config.yaml
rope_base: 26400.0
lr: 0.00352
beta1: 0.95
decay_fraction: 0.751
seq_len: 512
Each number is 128 + 32 x the weight over its row's rms, rounded and kept within 0 to 255. Layers, rows and columns count from 0. Numbers have three digits each. The size before them is the row's rms in percent of the matrix's.

# layer 4 MLP up, 704x256, rms 0.153, rows 285-301, columns 128-255
101:098136165085083103095045140125121186120132164142102128148103121112109071176133120139134127089156165118186134094129098073123110152138106140097131109147062169124194172092146116119148050148129090146130058092139090128109063111129105111172129191100159148084123147140137106109099114137053132161145143121125103149147049114103105117146096088096193101066114111132156156111041140097125122127124
093:135139152138087153076128159152166083186160165141093000146160131136137139124114066177112147144112116111150163176113082120123176123045122091143127153112144121087077087118136141147159150126108133128165132120086112114132122093144213092157138153121089104132101119106168162193098154069135123197120181094084150145101155151088139114144140108130192122174141133087127148133099113144120084091082
097:174093156113087084119134093144142165141100161165115099175161109111174136135118070149092165034098096122095085146130091116177128156192208125126056109171122130176119136108154103160148119138134151208176153191163203124155187119100137172136125107143093112220134092076123133127108131117094046060123153096108203109082138116118192070143109142172113179165090108073104104120176164129089103134090
102:139109113093073112142135135149092134140148112149151156097100164165125051143108110140180075166104117172146134101132141137197093130116100109111078149114183125095123121084179129086120200100170112160137100104147140096162120144106118123188159112174127177099105154071122149116107088177149088091193142174145118148116049116112176099134137159188125201091109070140148158108075143154141136142065
125:117153161113157113158125133148072143158094147089148145116123078145150088098059149182125081124170100126153147109148054151153134077152078216105128087128104101102128164153090111103132155123125108122082147105151101152115110167128135082149110102116123136169149140163132115106122093147114140134140095165110150071114186041153170137190167125120124127167126066086134124150094165072091136150077
107:097133119144099086142188140108116103186074134110117155048159085178149093113063183122201133112140137098126145144094114203170095142169191122090141105198163148183067136089063122182091165175070122121164049154161138102126172144191180086134156163118185081089145154160109107131182075177096178151167148130138131133100167083128162120201138133157154123070139120143085096109079156138169123141091
102:164155132149089133141133086115122124132190100116140092112132120158171093120198209117127162081124155138047182137139115200085134138120079145070123118146053118145048136146083112160129197126127135134115123054146158145138128122120153107132175156101136174134154137107099167082126166146132105199121142076184161142120116133217079136137124123099222148153155106066059137143109106123115120109158
102:094136125206195148092159178117135100139104144107109107077126109147101111142160104155086111108155111123110112137115101144118122117093237101136155074130109146152100134086167058134118094063088149130139154129131148089139160173212143148120099159138158096174162106126163110080159125124116155191161109105145190090120131128048107124106127128135063176122081136130115146081127128139176093116141
106:191080128136192109091129117154130131088161145087182087158136130148102117115126121160124174110028095120132157138172162139146106134161118137098102107125059139113148135127128152128112135125115073088154111151125094143106156109075111217076162106132107112170122091012144109077137122113098110087126127181103098120100157146161123086135112127127146071125101082159140077098122159143110140156127
114:075107056179133110109162118097163176142144094104139101103159076149164089129099118097099125110122088141126124140222175082136149129169139084078109117086132168162103088095112145137137174135093193143125127147153175153102181147160098116123133113123153120164134160059118164157136135120176138115111049131163127159138088208127144161091117169107136115131085128094087104131117153083072160127060
098:178099117148119134105142087135084120122092111128126131087131163118149154189081109118150112059085069182109114144134118110146086164145090140140093068119191131095081072132114118178167170136166119109133147160074104179092048075096127104118150123149111152152132119117079154146086106140096159143180129157150123096104175123087146121157103113144142161119107148134114200144124145155123084138058
092:156171112100153174123107146113120138131060103166147092117091110148156074152091119190124123164085165152119081105125028122124125143100171102077169151146113144169082114149120066114130130144092171071118140095051126147157124196102081113091098182140172091151156124138097150162146182093128162098181084138146157163183230102196153134164064120118112117112101145090083161137165086120139136133136
104:118064154083156136128139101098156129147132079115073139117155159090124208095093116080163160207132134172163110109132098131103083076072155082095107156128144083111161182113158149138151145110066117151082113173059162155125115163102121136179115142135122169106127101164087118106103095074094137105112166100119155137098079131083084167156146132117197114127187112124139111116082116149148104135121
099:137135117135145116136156108104140160129159087180127160136102099195090081107118139139116105082061126117134180174098106147153131160115134113164087178103039122162070135136156112181122160102093122137153144100111130085153088134139082138111149186179131104123127122154129192079084091123150120156105065091149123110117097093083166187131120159115104191111135097108198244085129087103148147101121
096:119088158094107082048110145051143144133138126164118160138153150173153098159155166165106161134120093101161145154086149129068128157155135122109071084134064156095194101130099120085170106159179080121129172113115101091176137113140134189130118144132168186067144086097178126124105157142087162105131082131135116136147137104130164141151123147166181158140063093149124104151169157103190095099204
098:088144110094199157151184152096128128135156101115178058127084092189088157133124156112154134139168164036177109064098153103138086150114133141078170124135116164129113110156092124166109108124178103140128128150145113098102154159141123081174163080106102128135161107173159144122125060184188123122136168119142183144173138101146154078168076118116129102149117106188150083104122184095121110154123
102:186190070100137118142180119136130108127165128131143129112146083103156149108111164164154103136124076090130047078146077167106125139166094094152137085123126158142151125094097134111078121106077145111147116068073092131132029144121145171167154101088121207118105152125113129085118166152135112151144120105173111164177136192094153146155119141137129136083169145134153189080119117075119121172080
# layer 4 MLP down (transposed), 704x256, rms 0.136, rows 285-301, columns 128-255
101:153155089158071126109135155161054148111159139185205112127178071083126110133146098148121084134111159151139110157079164095158190113200129205165178101122129144112094109129154145097113155094115097192105116138117141178148130176150140159101158087165148120093146151137112150185163170156090125126141093108108134098126099158175128181110119127165151081061150114102161075120112138163170130131096
094:155098148138156145079141152155156154109154104104145147102121129138116174140111110138114160164179138141163173139052107088134140124138180142127140118193060123117142160146108091129084134082139151089103157153113172136121162083127197102127068138122108118135108143178118114138119101100099128119138098116099176139080121158133194088117170197147149120160157128147107116114167101182152169124058
100:169099143143095089149130137126093133146135145137088100114154162097119071139128095218159133125088094145110115132174108114179111119189139102104119104116164115100088095147130125122111146112133147160087187214135103136113142203149062055120081163103139146114136134163145103135191182172085113124126109094125170126140122132096098165148126156120153112126064118098101080172126139075183102188155
098:119148108141085144138162102087118131125112164141108146151152124139127109121138157094108188110075103116107127056122151060143105022131104139140134095136104157148164099149127079158121151131146162131106110142136160094104128069116047180133100106140145100091078133170089132069120188126123091118158088137141128173149193155105119093154139158145170191135101191174141184072138129164122154132149
088:159095101126129131067129093086130134089107109141101088154104168123110165125209144087142184127107140164093121159119160066111106175117161084097098117119144124124144101105159110128122117120167130142162097142090132113153140139089114158032144176143108143122148131091134120135119109099105145117092145128130088183115120175136109095115082132136097141063138182160098133101104109151130127093143
103:128089107159175114108142157151144074133111160095085125094183164109124181128110109162158186129123173195160096106143136104148122130142048146126113069111153076174199139129176114145114147083099170151119040136136088107145157102111098084097119116151155163091101148118099121124190120109123131121096188154123113167115133109097083146188136182186170068118133129132091131111082144166195120101140
109:135129126080149121117143135136116140144088137077136168146135151066081132109129112106111080183138203153149115119129150132139150112135084142143163144151139085111177110120104210146151183131105100117158163107086116153082104118069111181082139101115124090180155064057104119061176144157123091160131128092172072112125179164110129115142099115126071128171148106114126153146117117196113147140059
106:180077176121141104148117073197103119119121106085085194182149134119135095168149110104116133140131126098074140096070142066105125151101172118094086120219129154138148141167218119136120177178129132102127167111174129108064142120110151148104154149121176090106123109096079097174143161143115161139127135136082147203121088162108136118085132121099157131164096115147134105148056129111137076157103
102:113162124118172070128118160087139104145096150116219156169137147053047158102103088120060082157145134132116139226146098081135176109099095138125135076119165158117133165099134174062192115149096136137136182150118148109111141122108124173110137133145087166143175124152157088148065107181116089143145110139194096145099146123168135117127101128144115110121115072067148131120157126171105132188161
100:128105161136128116148120144115157162202091047133094084123121083136102150102121130146150076109111076171128063119121168099095154141139115199111145143137144151172155137105112153151130125169129123163163098099145164141118120084114098220144190122110137131173150120126109119168091160118087105113171204123153153141134078102149171130065138157094169047147176115155210035107109110089183128155155
100:094142110199140126181112140157121111135096109120104182128167088143110193157147082146127071147150122161134131135159087108176174127161075193182151158216161209134144110157161168053136122098100161102062135114160159102128092091184092114122083160138075116135122116110072076175114102130167152132087200167115110162103154139184158158133147095167188110172100110136099088147142121080119130094120
101:147157113175152143152147175147166151156093121136101086077184196125124144073118097117104096162040139154078098149082117125105147129115162127133171093116164113161148127129168119207171082097132130191062119169120125165085123160139140173104122132125154147096108149139171135086187129128114110122155150143109152106125166084120121169196126098106146108132123133128075125175107101183166099170162
103:148128067158103166084113131141140082178162118116150078113088109137117125153113160158141114113139155140124216137146152075139136090164174134134136204172115182146188155124095123123125151107081106134149158138106114141122137115069157129137116177124114177120168144148189160087105060130135088129083133055122171159121109141180177102073119207129098076079127149129175123131110163128153091127146
097:119158154172120081122124138181150124101168141109075120131084152179194117094147163106125165131148104138079127123140041101093094162159121149146113149086107102126117114102168149169123128122112093078135135124132182125104170106089088150106102187159117135127125130162118185084105099142093086169162109131127107125092099133182157124112098116198155111173175094132129167138143074165077089091142
105:096117167109132162155130072059144108128116099055132149081151155139159103122143137091089158146107102157108115131185107043091087194156158104074178119141151134140119103045119099171097165088184116103100151115149148135112177073139099115130110103094130177159132096187132092128118083143168119066079110105112153139078136140116114132167130097176139138181135150111095113122143121097112108129181
102:114152137071133119207091102122130104100177126099129168138129166164125155102122116156086085149120101111112133112070122124140151089104166133134121171181132146141165153123098145148106193115151125110058150113150188132090173125158136051106156101126195138075119143224113121177130161152135102086144170159124145144144152155099141154108123111171143078153136153073164220120144146197121155167116
107:099093130101126102157128142187141100049117067142173190141107068107104023137128099111109123087138098099105175065152093109123138145109173079128101182132086066143129128085141168127133128117124111096083163166088132123143166134127147200143124083090151170127094134151135123119075109129145166150092126174161166083086080130131153151107159131154153096156091115105135097125074093110101149153100
# layer 4 MLP gate, 704x256, rms 0.152, rows 286-302, columns 128-255
089:084044116100160158092107140074100112131173135155061102097156133148130115153102102063138085102102138136123100116168088140075145080111095192095126163117140083146117084107174098076150074147073135097132110105188130140151128121146112126114116125082117153148174104085121143093123119105108085159123131100162082104050132119095150083160168149095101088164196112170129128126065126179142173093138
096:086130171141100155088125103134111112173103145116087178089070112185164051134145100141084159194128171177167073131140128177084107158117084101130164125113150123176139091101186160096080096142057112089136161090093136171162090179185068152154173117125164193136140122178164151108163157119113150113101151164172071105107146192178148192085170094167121140130098102126125159081094114100132127093099
098:096062133091085096154125086088092187229083145097079115120092129134131116139122140130142108143147108103164125049182108123120105084097070142136082157111092125141145084127117106166099137160082124119117085098194062120131099074027131119148142082129101129104096168106192150142160105095109136093137110122146131111166083177136078079139145187162196103117160079134100131133092113142094126134164
098:115141124117123136121108116114197089083114140130143129156154155124101127079199109113091154084145123116108096148085148077107113129093083107106064175127161115114159138117135116153066130100110171167206128129101114124128141161096129162077096196168108164151179113149096156123113104118131132154147085088113094149098127167154107137179046151080107101113145180133122126070095130113120137081132
104:140100162104174120103115137149093115072119106140169124194055137121123146139139157091111119070117143145160109091182109106114119083172166120126131122108161138039183170177131115077183167097121123103100109125072096101081110151099134150121114111226137095150119147108164181106074195072139081085113155062165104153123193069204094129135116152109210131135121094094118140183132084147127127062171
109:136130110109093132071089125129129139129187089039119169154148127162125105135218130133115181076112139121129186106155138136075104122138111108097089116182112106154091096117134089118113089150115129100076144130093153172139169107108158104164107113109071147157184156144100109139100192082126103201172127085148096148103148162161078104138145137068117134173079104088028168177138130112137073047141
102:078158097223167101166158114052079189165150121118103147137129139124118083139131178121110186172112098111205104127062097090109156093112166123110166114132087157173129106143101055130109090178196134148197078066088155103152091118123129139101205155156096075139171120145200180168109187092139147109101142121125141161116095097103085122185132178122168139134137118125121090099178129130119102145082
106:141091164143113193111117090156128101109136170087174121158126134122135173099136134151149158106126140138090077063148116139115153130125114178149139129106162130150132121115141101064116138084158106177131137118075106104067162077145165142140113134094094140142110140225114100172110103049115197129126113104173085127098107115114107096129132102079083182102121107111173080128158120175143125135122
100:103113168156146155056140146146112115209147079164035109099130102067128089154125136097142102124143115179147091131142179079129141137157147128108171123156121100162142116116171136088122095140148093162120160064120148122171122150121132123098095190112140132136098155127065141149084130118142093123115127126108180162150122133133156145133129142137131067177162162125163114074150144144095173189152
098:090091120187162095155092104064132180067118119173147101151183175136131107077075078158124167201102139146174122127174151154084139194095129157118138124123143116054103103092152136124101103149085095164137138130201153091113160155084152102119097082117129135111168082136069140138143113140187125130084137131080114132110082117136115139172150084117094110134091130079092091155102143113174145111182
093:113146108182147072125073046097146050088122166141146130148144097073124071113139115068118132084098141102176144090088166111134127147148111160147180080118092101146153147113163125145131095159098157154114070077121126136061140123136113115091167126102101154142082126168064152136114154105147147173106124145103108138102125066125070075107146140104129122067127080158133137128133104149126179123164
107:106161147190132106147110169160110134135084073157153090167200129189069130141117130113155118074169109117087098086090129171140103139152130147138182114151170111162085175191128142084169071120180126084123043131116126105162142166088136147163097128187064155139167114090123122065124162108166115175088136111089128081159138114114065101149116148107068100119093129155158116169161106174117127134143
097:184125119086129104152063173154130103106071092103148154108161147118138160132198140111165139125141122153113074071142152154118185106185097132110119163160162157200199132121129194062122106122150117108092101101089077132128115119097151142094127120132135172145142123095075080157106105106133128121113170151113082100145110126106080081151130065120058144131129144199114115127126151118130092156087
098:114144144128197146130092071132115100162147117119123118105153123113143084084053109097163137143110133163158153083120097110059108157137176157109120149102101145085123114119179115144129113104139171124104121129104122086051130151088146103198152105144149125120102105176129119141090123098107116077106062114112160157108116170122121128169168162160173084163107180122162176130156134115118113143183
100:123187156084140116101197093138072150118082155138149130120141157106129139102115073127082155095148083188115157161079102136105100138154087135145090115143155084114121176111158157096136137129096152123110137098120124132080128104123122146141105134127131161157120112115117111123166103030057106169165128133085137140129119144077099210126170117092081138161071103125139071138121041157138160099112
105:167123117102127094176177148103151130148181131154163103110157208121115100147148147147155147199112139150085123109113086111088144118128114136116139138078116151173162114074115120121118131079115140163144214072114134130105122152089124097110136143090191132118143213177181167136118127110077138130141086127135125111163100181137106236181119096137140109146151144107135128138172083109101215154159
098:125139103112103150135106189117106146051081150126130126124116144069152142162114101106143109082115143130128131111186104105118112134101150110085127057133118140130140155125069127140119169086157157141191098103098131125114104165096140058078092089122116097161156114111142170170102187128147183128136087172125148196117123140114123158166119145048117146088137126129174143092139148165126094147158